python train.py --n_layer=14 --d_model=768 --n_head=12 --n_kv_head=12 --head_dim=64 --d_mlp=2304 --vocab_size=16384 --activation="squared_relu" --norm="layernorm" --norm_place="mix" --norm_eps=1e-05 --positions="rope" --rope_base=656.0 --rope_fraction=0.5 --qk_norm=true --attn_scale=0.151 --bias="none" --tie_embeddings=false --parallel_block=false --extras=["local attention windows", "short convolutions", "capped logits"] --init="uniform" --init_std_qkv=0.0239 --init_std_o=0.0 --init_std_up=0.0239 --init_std_down=0.0 --init_mimetic=0.5 --optimizer="adamw" --lr=0.000281 --beta1=0.9 --beta2=0.99 --weight_decay=0.0 --lr_head=0.00357 --warmup_steps=211 --schedule="wsd" --decay_fraction=0.664 --decay_shape="exp" --final_lr_fraction=0.0 --batch_tokens=[65536, 131072, 262144] --seq_len=1024 --doc_mask=true --train_tokens=1491000000 --steps=12013 --dataset="wikipedia_en"
Each number is 128 + 24 x the weight over its row's rms, rounded and kept within 0 to 255. Layers, rows and columns count from 0. Numbers have three digits each. The size before them is the row's rms in percent of the matrix's.

# layer 3 attention query, 768x768, rms 0.0374, rows 184-191, columns 640-703
100:127137148136155108112156118106109131150107152115113186133176090137119109126122129131111116122129128100157147168170156136162146150075101094136104122145142135109104104153116112113101141089135087
096:131147128150115138165144163104106126118144161119109125151080139110107095132154158113140111082144151120119149120088126133119111134108144137107160151090126139123113161133157065171126143160124148
094:142103111100114099145164115121168132131180114161126139152158103118178119145118149094103102095120132126108124136134141121086138094137142131095106136092122157141145144095148133101161137107119141
097:122106146125122104106148124126134158114116100131182149119100118155069151096130139128122108151115127094160097167113105146133119139147083116169136129139120103142119114106140154136151127098158111
099:114103102142127112100141141095074128118121076142116138105114132128115096125145143084093121095169110148138161108154167156113188173115182105110151164155100141139108141137113177137116131114133165
097:151129122100145139143132109168122110117100118111151183138158148102123121119136145102139149153101129134163109087175132103063144131148132112107144104134107111120110077090153119134116151129099139
096:101160104146078106151088107109127144131161145145130111121139118158136136111116165112080135139115153145152117131116105098084090119110098126092113156181145130108110104119148165161144158092136135
098:102123144155142151128112136136111130117135128143160106106123103162134139128092139111138105162089131175177118093171134125134139149127096125139083107195131106126083129118141136159129104105121087
# layer 3 attention key, 768x768, rms 0.0372, rows 184-191, columns 640-703
100:147103099075140166121067109105130089130126120103108150177173109130091109127133154121105135136109103157127144141139127131119135127115137106167127122118125124095159108134157156160097099112112113
099:141103123111080133154165109092132128108124140150162073109091145122088092151153112115164115105135152151165128143091137159088142141128159157102149145104133096151118141140127109100193146148135135
097:107118126104122141115141150125101154121137110148129111127144113154099153179107153174159133142127165144118087120127152162183105164115175126114097114139128149138118061093098147164164146141143115
096:194168143131128100181118117122103129141173079111125162098176155179172125092128173124132098102125059133126129133087137154116142095140154149119125176137145119124169128151135143094132129120126109
103:119119176132130166124126122112124149121117148163088141151119069140153154144124139116142149108143144119152119158100098148141095143125114104128108157146096173100123126140100090155150145125106121
090:079145139142112137152126102098119120145098121170162156123130152122176131125115125142114142095135167099131092125169129117137132145153132138132128135193132158129124125108075135117143122120158114
095:134124075183153101131110130171139117130132142108115112116099140103132118116115111130146170119143150157112110121129131157145119130146167141108125147132158108127149078131152153142095121142139103
098:097149140145113126121095080146181171120155143162112160117124163125142127150115144098136181149135118134148111126186131167126136145130137159117149130106104133118136165111096066185091133118127130
# layer 3 attention value, 768x768, rms 0.0359, rows 128-169, columns 640-703
102:158124118134118174139104124144129126129149136154137131104125141123125072135092107085117150141118136139136134097106123119151141119137096079125128138134107095110116117164091175129159135120088134
099:148158121147108102129111110077173116105075151183144150125119152162120131131131157155144106150111119104113145092165120102108145103122127090095115124107103096104140146144142133147100082155115142
098:113118130145161148087128132178126110144162112119103139143140172134090149136136161095119124114119133085099121149124128099122111137099110146112172135121100145180104135105146069109147093104126145
099:091178135118121133114105113104174163134104118147112154146116148150109072121129129140122111122119105130147133101155123085126141100160093118124144133126081129165116134127121112129124150157167120
108:094072160147106148109153154087161086149154141156177112144138117114116113129103141145126141180150156131108129135175121150105159100109081120145094133107164104115134147089124142129125172120132102
103:153170109109111140093135107117094137119154107104155151091160085108134145113132143098134098126082127095144159093104127113101168138128191121121144128138148139149138124136110141103113118155128105
100:139115153109078138107181126174147123123096138158154131143154162151138129123131149120130138132139097111082128088119142142146122093122136082102135140093138082096122133090083151116139165140126097
106:162134122154106149127149108128129102117127123159151105136141133107132110133180123143101112128117134144186113164172130176135121151136094108100088114159114100152140143104142117134084106176163158
105:128128141114146143142106114132133139149088107137155124131119110129152132159116157148142154146139125096118165086148120144166131124102118151165119127118100113138109101140098093135101126172122147
098:130156101134170130168118149135093098148122123118084136133102142132101141114084130096159121154159107136136120124114132105104092163144111125120160141165151071139093139108207160120131125099136142
100:145124152104160111115142106122145137119100138169112084134147116157159114121162092136097101168135087121112132112163134174151148120160110142114134132103126136077137108110120142140101117146150118
103:111111192108121148120159095151165110126136155127174145147113116157115137163095104113142105120125130085131117102159119150147119176108140130142089128142087100140103154135182156139099155133141116
103:144144123112121084125107125159184106163110124121125131117089111107119158145109154138090131089116088171117115109115115114133104137133129092118155106154134158105110132113106156145143147152136087
100:101156094118151109157139083120149105146140138168137134128165114146116123096163125132105108139130153138156134098138095087115121095149154158158073143126151164122131140092156085132157114148115169
103:185170149127138075082143178123138138122097139153094151172123148144121144130158091132111127168156137122131114150141113109136121150122126112145137158077148093126155118116110160133116135109153149
102:124136121127160147099084099087137117144124113167085119131092152122130161110100138127126151116142110129173133103101149177097118140129162110089112111119157112125110168157148132177144132131134129
101:149097172152142172132110135108147150127136144115120098114135108151105187154116115148123138140116106083136157137133157117128166106161135149142154133100121129110156106126090134144140148158146116
102:095120086134142104142154144134110177120140124106124153139112191095125157147103130092116157095147177154120146128121140091151110140082161145120168144136143168097111110103117147130095095091085148
104:181126127100168149103138143149128140124131095138088101169150157116112110146164125179124124161188133131089130120135117104148144114138152153143164145118135129168108122127144134143118100121137159
101:122094157143114113143108124125153138112125116091127129122147154088143135123139126114099096110144142078134171140138134080127152158155121161131132115119101137140151108096120149144132138101079169
107:101124209145075093097105129130114114156106122165110109156145110143149174160137149159137158146086132082122145143147150094132134146120133108137161126129080103148134154119144166141148104091165127
102:128099143140095164130135138113139105130140100122109144145123121145106135142126148139142123150128107112147115117109071139149088135115110140154146122160102110154104119110141091155127109168155143
100:155118113132148091127128093174098120139147147172125123146150155099102127115120147088129095106137156107133171093136128106092132146097069144154148083111105135136133160120093160151160124171119159
105:141121121107099119150142169131148133085149108111184119160157103108139136134127104130113171128109087153146092093178108185141160087157155105137095143097124163169148112108126107134137137135159137
103:127105162095122118103073159149159140145160137108136099162131106120089127169178129112165148102139137148112100122099077155118089116118117180141109163139120174186105157114171141139153144138155151
094:105070128107123095117144092106157118117104126114157104120152122087106131146094137125120115079133097141119143145170164125119145165113105106111106124127080161140112132096152089129109091120148188
097:124090158111078125169110135140128093113092152144149112140152141119112121135119118114105147167091139119082130164141145162132107142144164146149115153156091127103115122101077111129129135126154135
102:102173115147149162181116104106096109113150138089139130124116126136103136138130126130118104089128155119114127119110163126152131121158115125166107129135139158166128126114163129122133074152111121
099:093202149154089173156126107114115128148135118073132079133154134119124119109160126099108146113139158129146121125136147101113102140125098139140122100138089144094131121092098109104157097111164160
105:116099132110113118121094128129104151121146148133157132156128121146120143086130114134133124121109183101159128096180105081134117167135121146131138116143111182143097124103098148126181120133152106
098:110164108164120134115107119152111114159150143096140130099106111097143123155112093085124136103080148156114118149084100132091162133104139146096120157111149082123161086098146136092144140095120056
098:137135135150101087106097142071152134131107124149116087157109115117092103123127102114102136123090127131157109108128144136148116098169125158116138146132112122134122140108127174135092167144122151
102:082117135099149099116145164192106144089159145137099086150166125130104089126163109122123161134135148115160128144125156102151137098089113132085166142159169116101153133147083130112144135130097110
108:143096157111115105130120169143163122139102117102125126127134136145132106139122142150127114158110134124129106118157130129166121131115153133151138132159114153089136148090142087099124099134150111
104:131116153144121136105124111133088129121124112104128136105107163115078179156117133168139158122115193108121162085125081079104136170147095143099146100149114138092136094123140112142116116139117120
102:123091162134083185152133103101107141132133124111124169123168127124101147152147097148145111188094147130143128123113112093109112131160121105120123121163117090114129103120136147124113127126126136
106:136116119084141144105175116162112153125154132134102127127148139122144131121180103135100102088174132121146128151132098100123094125111168166133094118165089138111160096113143120121136123171108175
103:118144142124167120070097097110125130151103111131138138093098109122098156119121107123125151104131111130093165124113125117116107153135146145099149138132120097120120144140137149092126091156140110
099:171141134127093140113171190113115118118126152136108142126152114154104157099093111106112124146112102127103099125092118132120101176161089151155165150123100120140147174126137129103145104100197140
101:093122146124084152158121075154166136099152150143141145160122106141114127140135123057118091114159099160109131148127156133128119147110131133173174096088123130088132119087141147119150102165117135
101:108172127103107099169090133138169137156101111111166132119116120106116176133132134075158115134157119148147120154138140108110089121151119095102142134099133133100109138131163140119133157126097098
101:111105149125104132157106141149101166123160143142143098106102144171103085084141124138166110121091135106102127142139133113147127120135128117089151109093135151151149111157107137090159105084082156
# layer 3 attention output (transposed), 768x768, rms 0.0275, rows 128-169, columns 640-703
103:183078146137145181103145158148138163129142127128103120090120102136162138106104127131145127127082145102108134106127132107087152114113131081135132119140099124119131139109126148144131183154121117
100:168138115119132097141129082104139138123107119108122151086076125120116177088127095095105127142171084130142127102138118136142158166147126114134146145122127158121066150159141138132105155142114159
098:070149145112197133150128129136123118134142138108160129152106123109130133169115106161139094164088151106155135097165117139112147103100126096161139092108139108134129113116135145097127177102150148
101:122131110079143114138131076119198101158102149158124112143109160097126127143085140116159147120183101153114107125161128142155147114152128160148157194114143141133116142132112089147107138172139144
109:137106137118079114104116167092129143140131084126131120120112103107127101103105170100130133125117117084154134150107119144195142149106108135137114122090149150144095119146109158122141129130153107
105:158110157149142142167169154159123123094153142122146154099146080145116124120108142149121123115113156172139162104164128124110086105105112129140111125100088118120153124118171115127135148143161113
100:095110143110115127135113112146149104142156125121116121122108153137126116125153128163140158096116143067091097159113121113118111123065106123086120108117119112114156086148155076086114122130119117
107:130089121116128148097145155089116127179125181152101169149130146092122158106119135167148117123147183111126151160116142143106133142098194108160120155144155119116110111115086153103109122114153148
106:138130121122125109158147082111152130169100170126138144127129102102134129116115100125144131137142115150141124142102140147149124134169108151163109118113149140136108120085093168118098096146181138
098:133139155110156130090117117107108116104106110130134120162124119100077152138109133159135137164125139163152171103134173154103170117184132163107159107145138052131112168127129175116159124149142125
102:136117160115133127101130115077171105169129178137099137118100124146082164118098139116107179148127133084132089180073158117146121160148134148135137118157154113121114068141088133084074106169147135
102:133146129140118170162112083150131110110089144156129188135145103164096114130142076156107117121099133108153115130123113152125190153109072129134123114154144096119174146137105149121098164140162127
104:096110134124121160167099122161134123125091135127118148155207153104113135103140174158147137145099118161151100095107130174140123108179121160138095097179165092134088143106103118122052199143165062
100:146149113113078135118164140090089100104122130109111145129132133098086104128133147119137140116099146175147087073099098143105142136133096110159133109108140151116166178127132106117161151095111160
103:142139137117119112106120090079126125116159108122097129143096114128109122098147072158097145113112143089095112164104146084129157146127143112117135068147096104134127071154106131106156160133098131
102:112111135115172138112103147071104090131128114117131171165059129111111100123148136128092128180144148108119134097110144133077113146113116122146131084137144090154080090099143125060140152144132116
102:163158154070148161136139145126115120155115140101099170176130132152142171137126102122107131144123148155144125136136148104117147114188104100148147141159140112125104125117067173106119131145175145
101:082177127122147118126134121164158135116161127116123114114096153177125127182147072131164106115118140121143124119172097129109094170065136109123140183110138131139123155138181151172073107110114143
103:116151120117136102094143154118113123143129099118149134183112139152137143097123118091109148127142138069145113153108114087143139166115091125120130096130154098125101075119137164073135152135118129
099:111145156142137157095117125134151128169112151128121147167133124106156138118123142144151119148121092175102105101170149181128141129156113139163162154082127147090118170108084108105120131157149165
108:130161161110080136137090103110115141151110128138125120160141125137122135112083174151151130120127126149096131070155157170140152118162129115144124132156078125103138157121081125129117109144150150
102:118105146133155092144151175110103138110121148102101135123101112096100129151129183109164140154163100152132159152095120082135131113112164067118115107110110095161114100128145154137133116127132119
100:138200160127131131133154070130155141144134145119119097098099158125115156107173081140099142135088160130114169101124144152086164175156119123141145133125096147125144155135091136075131134134158151
104:107147132129106155142119152132123151121134113147108146145185143125136107151113138097113146108155112131120160180104111090149123155116160143147125139124104142173147124134116117118109136092125115
101:083141132183152145141125189139077158110109126147090099123171120115131136146124111112115118140133170130128186131146148161129143114131136126114079098124069145146129118112162113153142155136145150
096:136125101118114115131140103086148206147128115135134115113129143120105191100094106119116155150186109135134169151144134152097152159135152131149108153109110150127129173098090116140114136141119160
100:137134127183134107151097126133135132137134164152118108074125110147117125110151136140150147151122106130098117125094143110122100136132136096126132156149099146134136122109179137131125117110126134
103:152123163151147165160129097158096095153131155132146109123106131096111152137118131134139157184137108184109158099138153186105142173160137127131151122136128149092128191109107173107132132108157125
102:142103078133095122127135125136131110129120176132129138119141110135117101141113113171129104126147145157131132127142170129119115116118146163126131183096101193127071127124180127116130106120137121
104:152163092141103134114138143151112162155156118112188175125166137167107131107151090073131134139113143126115177109177119103113113151184122107143149168135106143130104120102139085116083117146141114
097:114105138144148186125160136148120129137150105136117131139152160136146085122092144158145100099129145133125103097121119130120098118148089138158174158109117145157184128139179083097140119095110103
096:127161129163116109126142102114118161097134110088144108120112103086138150148144125072173101120143094139136158146173169103103148111113151155124123113161123108129097176100100121156068136168157201
100:104132200136130111114134148162112140133132144195134112113154126173160122120115114109117147129136099088097143122133089118118086166101114149114142166125119128094177099118128113146192120115108159
105:132142161126130105127121161165129130105142130147117129129145120118095140150127117114141110169106097142146117143106124075111177139108125143118098140150174123106143077111149143110128123128129137
102:163153123119130129111105118145089147170123053076152079161134152082133143126105131115124114137116131152119148118136122135147131140194136097120142136120111124136101132120125134086080095108149134
101:132100110136100110128128149117168133112133129141115123113134105109095067097125159105137108122108148118117091123116122151126082088147170111120123185120129202134113121141134195158122067133091174
104:133122057152144125138117142109118130124109109113140132186149150157145142145107087105111108078111112119126116108141087137129143086139162131178119139136110151138120132142107136119130151132139148
105:161100160084147094108133149105117122135159092118141101155116116085093133117113130115120124141128135135131128066116137123109122125136173135144102122102102113107145147098113106119112101157123164
099:121108096128099148150090127077104164083154130122137109113104139132087156135146130121121122179145078113127141153110133094112133147091144091097091077174137101137082130122115145096127142138104135
103:127126128120122150191150151148139103120120110138122145142111135152117121133107137149165117120132145108134102102078132138149146170115096112186155115085142184112112077142164110091133119134118110
102:141134161136095145124161112135148119135145152166095082128170113104164085141144155130126147144137136162124111113116169129137134129183142118130128163126120087096145154125128109152117114128102132
103:117117160110099102113132138158098096115121109129138132086074140135101123120131090137143138132122144076146105105122105174115137116133116125120175166198157130128144119104150094132154127138154117